Part of a small language model's weights.
Size: width 256, 2 heads of 64, MLP 512 squared ReLU.
Training: a variant of SOAP for these matrices, 118M tokens, 3595 steps.
Each number is 200 + 30 x the weight over its row's rms, rounded and kept within 0 to 999. Layers, rows and columns count from 0. The size before them is the row's rms in percent of the matrix's.

# layer 9 attention key, 128x256, rms 0.187, rows 109-127, columns 192-255
104,255,168,186,146,207,220,244,174,179,232,135,167,188,224,175,223,163,224,206,179,172,273,156,188,223,175,228,222,188,244,165,218,190,188,240,196,228,226,239,212,192,177,168,217,193,204,205,193,175,213,142,228,166,215,197,244,213,210,163,181,232,188,229,243
107,195,210,207,212,210,175,177,195,215,207,149,206,209,259,135,215,191,241,243,160,194,199,195,196,176,116,222,223,193,193,144,181,211,152,170,197,201,243,133,193,215,224,238,200,207,224,144,212,191,203,219,203,219,191,229,198,224,226,216,186,233,189,153,219
110,158,231,177,173,239,170,200,240,204,196,235,207,217,156,194,228,228,206,214,226,200,183,210,193,155,202,190,162,207,223,234,180,160,219,188,122,229,217,173,217,225,217,156,138,222,189,208,231,184,218,210,208,197,150,259,234,211,217,190,196,223,175,178,196
098,168,233,244,169,167,208,195,188,133,209,232,209,197,195,206,229,222,194,215,188,200,186,199,142,244,160,231,188,191,241,212,193,193,138,184,216,186,188,186,179,210,227,221,188,213,203,289,176,203,177,140,224,207,205,216,175,197,230,225,200,162,227,285,233
103,207,196,198,198,201,203,208,204,219,218,199,192,173,211,202,184,209,233,180,248,180,199,249,178,221,210,181,157,207,193,130,164,220,186,194,194,152,214,192,217,211,220,123,203,236,160,142,214,246,201,204,175,145,253,192,217,214,216,269,163,160,161,199,229
098,199,232,198,197,169,190,176,260,175,222,192,161,205,212,219,153,262,234,152,223,207,147,218,166,211,171,143,212,153,159,177,281,197,154,215,239,185,198,191,202,153,179,233,228,248,180,222,252,194,244,191,208,184,184,169,187,189,221,165,183,217,219,201,198
109,144,255,187,225,230,174,143,194,184,195,162,202,177,234,196,206,160,143,215,257,171,164,198,190,195,229,225,244,163,166,133,177,231,189,187,199,239,201,173,177,200,196,251,153,229,215,220,226,174,203,191,242,183,184,249,257,200,173,188,224,188,176,198,186
101,110,190,205,198,187,252,185,212,233,234,193,136,222,223,225,161,225,198,198,138,184,237,254,211,192,208,244,237,223,221,224,251,174,218,200,137,163,188,192,266,221,210,183,227,202,210,258,150,169,175,227,204,221,160,193,226,181,208,197,273,255,201,198,186
106,225,176,177,248,175,183,164,211,234,161,194,252,206,203,187,210,227,237,159,198,182,225,156,250,218,160,205,187,176,179,213,219,190,213,170,212,195,186,188,210,164,236,229,202,268,228,229,232,220,200,251,228,265,187,204,222,252,183,214,114,147,207,206,222
103,209,224,183,214,167,229,233,225,208,189,197,205,251,222,207,156,192,221,188,162,209,237,228,281,148,197,190,174,180,204,204,171,248,219,212,227,212,209,165,174,211,148,200,144,229,222,203,188,193,196,144,172,239,224,203,165,181,245,154,182,194,200,170,236
105,192,229,212,201,196,211,201,229,194,209,160,188,215,200,214,243,187,251,222,183,244,178,192,169,251,162,238,215,232,191,230,227,168,178,241,130,285,202,159,170,213,176,213,186,146,192,140,188,209,198,240,174,181,237,200,200,214,189,174,210,174,236,201,233
108,199,177,200,197,226,229,170,160,217,208,193,265,175,135,187,210,137,200,206,229,244,195,227,208,220,203,215,200,214,137,226,158,224,201,196,158,218,208,167,189,203,215,179,215,175,229,197,181,190,235,223,169,190,200,197,206,172,222,187,175,161,150,213,134
107,168,218,225,226,248,242,245,175,242,181,178,216,204,188,216,249,211,145,192,174,190,209,175,170,194,210,169,211,226,208,224,226,178,215,275,249,251,244,223,185,235,216,186,211,222,235,219,168,216,179,202,222,206,227,176,209,201,226,185,226,154,218,194,182
108,218,200,182,174,135,262,260,200,214,160,172,197,186,212,237,208,207,164,180,218,137,205,200,259,166,248,238,194,239,205,183,216,197,210,254,238,189,198,181,201,203,211,162,174,210,256,232,209,231,257,219,170,206,235,208,204,164,167,226,225,218,136,164,222
109,198,119,166,205,213,281,174,222,160,201,207,183,190,192,212,243,218,200,209,203,251,250,260,241,223,202,249,224,212,209,196,249,197,241,185,202,227,163,229,203,180,161,209,156,192,216,152,244,194,193,224,222,207,143,169,211,192,190,180,152,203,167,207,212
109,180,213,191,220,232,132,248,179,231,265,191,230,218,173,245,209,131,153,237,224,191,256,234,179,176,218,234,181,162,148,165,167,187,238,165,229,193,191,201,174,159,206,199,215,208,167,192,214,206,222,207,202,138,180,147,253,239,261,186,196,203,185,235,207
102,166,180,213,184,252,179,200,157,190,160,182,191,201,179,187,179,231,220,266,226,203,203,191,170,223,223,206,155,193,185,214,134,169,178,247,224,191,196,234,199,213,258,143,170,189,190,167,208,198,101,231,159,185,206,197,239,168,205,214,199,172,173,223,190
100,239,215,194,204,187,175,225,232,200,206,237,203,216,219,222,180,223,202,218,247,191,210,153,225,182,209,174,246,220,236,201,181,236,241,154,201,228,249,257,245,239,214,191,187,224,223,178,224,174,237,253,231,177,156,175,233,180,180,196,232,224,209,234,196
107,219,213,214,203,193,154,173,178,181,219,177,216,208,194,150,202,188,166,178,201,236,220,145,178,133,196,229,134,128,165,216,171,207,207,191,114,223,233,245,188,209,167,167,273,255,227,250,228,198,193,179,170,186,180,189,222,148,195,221,178,146,224,171,155